{"init": "uniform", "seq_len": 1024, "steps": 3033}
Each number is 500 + 50 x the weight over its row's rms, rounded and kept within 0 to 999. Layers, rows and columns count from 0. Numbers have three digits each. The size before them is the row's rms in percent of the matrix's.

# layer 11 attention key, 384x384, rms 0.0459, rows 362-376, columns 0-95
088:522600459530551532512602593538403546449503474589475521615430574559520550495461514582499415579520470478533491628356546579564533540468473518492482571497517544522491466486491488544472406451519369517547492481506440510511499540567435476519504496550537498549538507461541480532488535494511556422
087:501517486497445494523497487553433496485551528535481481524504519508581490558514539528553544497446536480523393458546533562515540479445529486527578590440518520511534500445401511504508406442500488443512516576547588497543490568441503531543516559559495544486476496523452508466544426592553450559
085:455604450476535490518601516520459475539458486456421593458553498508545616517553461437502490460462470515538530548534587496522515599413469535428458446545519472457509370498436557499477584536515569536474551463548598530481554555455519555511489499558504481590465520545480456559518603551517513490
085:517564439523542539523410454455453606516454530500541527558458477561430515447549356438578599502496416481611461507402440534493561490516455469483482535508503556473519512532415401445484521463487441527446480446528407473583417507511518522560454504526462546506438531509491590567548492547413561460
083:490516550453460450577492513440480555522498494483507490523474491488528474482509546427457547488542456506516550469451499447429368471529573372552481580619476556458485468491507526407458446471507601507469399528485503535486512584394484523502519453400537508441500497463511362540594440552460539564
084:525558496498496461483481489611438422455504529503487597529531492504472525504539471533498527507488399493537442494461430518519580514529560426456447380541575471486445497529553489499471535517405530508431490616536546507524489439597480558449519429452520455499510417508478375505497494475555466501
085:515531574578504495475535495513516479490473522515638483490441474480505467469590503438488491473500527442479410513525515600421394500529620532541508433421520516528520374558451445491539614421479489452517475471548491518532423530598554463424455501442502456504515500435514522572571458574549522471
086:474492572430359494582582482601508529511502550524453550549393469460518569432483564498464481554547523501564514487563548483587480530497553577502524462509532535456464524515529459485470487478527528430490469468499487494423519447483622615544427571464469472423389508492631515521475502508461444486
087:492428521604436529522430514500475442452519545413451514509485563497491437506471558534484502556421539393488493474427543520566571576654483485445524508479541453545542579472520580461428468435590469505477524519491479527505522497516500481463439498482490535541614501527501447478480539585491478496
084:490524549511431554455462536508454502482580498396542558462523509642505528476439529489440451403458530496518633537538556481562427554532543459441542502528475514447476545554512451496457437561555523515590437462570439498493558485509574480506569477528497470482495459517483463515508434551606538430
082:458386508527601467497454483528512483492455468538597431535485474577610410525494397462523530434536497528512547476498552562488510566467455477528517621528503556458545502534561564492479497501434532424453491552454460556422473495588454504379445573552508507546501530512562503449458524456517484544
089:610460430529483517551557539578530562611536493485523525530517520526491515459546527322529453393437422520501525512480535494516450510416513516526480464444450528429497505411575565518460518486449451561613481527446440507472540551557554566509513505513516425441466484404555525478419521470484454464
090:477538454490478633506435500507544648457516492517504545492467599473390555590527572543516497602491480482517466526456570517522454571580488538491444448412371520492519463445531477530523519534514567451459513507486489538501515544569512494431515404445439528552409535471472533496501538528492465457
090:485497513597417515496393589500414486479550512433485453540494444478478563446508551571443543530515553565422439575526466471475541580546503498478558513455457500515506459518375513464493503553486593446412474509467483488537467514497541540489510418496574517522543454428447380466487480513499459425
091:416422492527449486555523361548564500492521490438476504487528380432574478523466464507457601530468542484486604449530444446529453478570420484553485466505543425514449588474476528463465542481515501471474442573449586579429593458476524475444474565520442543543525539517583466467608539460430456557
# layer 11 attention query, 384x384, rms 0.0483, rows 363-376, columns 0-95
086:593527466584530420508418498476506506413399497626435507507563502470558489503466535555529542529494466508528454538536463608483493552427490515453435501476407497465504460523483500516513512452502492469445535388536489567584473550504512535494458558474519516528393444503575515517597466504502469543
083:439559548565448460418571461476547492452392555488533523520460477468481555613533435552451520591463620510511447520514516533453501393486549480457584602474404559517463521520492524540375445499534477459530502514566456521489530487554449449581584558440502496469470584444538451454425511512461446506
083:556452547475573531453486440539486539452558559539423447448553526523452523505560446500436428523510562468498431496555571572532480483600526503401437521499548491509498483580523520553457476475476472602506518534465435544573524539459551480452488498618596499576493537539448525503581516470478465471
079:471614548516420450455534477419533447474567426560530468507497504490409459456459453481451486591474439449534434478509450467469537460457511537493572458494537410446510510475532576491530481508489487516559456581561508572556563523401573482462441572525470566478427596566522512500479510491552560479
078:560482566441510515501476496472548411417387480471469540517460520486507479621503450527464466523486494525500528497627553425441452552513486582450452408512506483491529495506457485483420517507490562385506474544496492430601531403422552577526537467480496582516477478492502536480518499535521488536
085:442537481493457465487428535441582500386522440347509529573537445530547538525570505426500452548519557412542539524484486487484526518543557463477476569404521549571546465519446518435542533500482563483481550449574506495461514568510578612547469439527583499425492577508465473502516532501479518443
082:380491657425542462464593483510535472516451565509427584497479517479441540448461512534544487521456514483483456517545611547469504574540521435510492492368527460523513507460404594498518551511495508494518486531539483616444525535493602474476523455441518479462539548446532471481530533529508501522
084:533515514521508546442340497540525450471498524521484476529510514472510469412503490457541532525590426541525571436495502483511512488431430525449315517476460470489485524484515406502448494539490454526378585491441477546529515469453473475552480515460493489544454494536463507502545538580498503410
083:480504424493524533499564531463538515509523478499532460525550485459552541572463565517498520438517512436467550434544577515491330484497495476466531492443558548534535445445502470440450520521549519489431443572461558371580454496442516476432500438511559506518412406542526634432561513528545469554
082:516550485463456455502485425551425503504574435409455563510269450489514504437561463464541501472523606525479434484444490562582565416592437518550543555547519534498562499499456483549501507577477581574514527460464464562468528493525559418453516537527555559605499502504506534454433460416519564461
085:423417435490447460425483519485552575565552487476530518495511597514441554595415461542501528502503461426474534510479513608524540571450603490551498466481574506526499541477470492484463544577490435519492519492556470467533571424483454508430557555503545515561453475544382443402482496497479517541
088:479524513540522543498582481558428519471464458457472593485575521442502449629578542483548535448479558495440454457508552532446519499432465538488499470460472507482497522508534423534620522524426475569521501489411562618512571458517537472396497397507478476480569579504528393481501493430485525602
086:545507524546567504525466449519446546458554482529539480554567514547510497495497509473510488509462500536466508475507465464527444423563503546359488532503414460549474501494481434402459477558430511468431459475441488584490515543484484477473490477561532468427411573466442450596503557486575480418
084:570432563545437500521418511433532389512493477525569404332410450520489486406465515375544505412517524493410524549546470533555434511541553476471421553540552527524383522519492578491534562510440550480470391450492499473453423451492498430488444531487492488560409540514533529483532492561469512473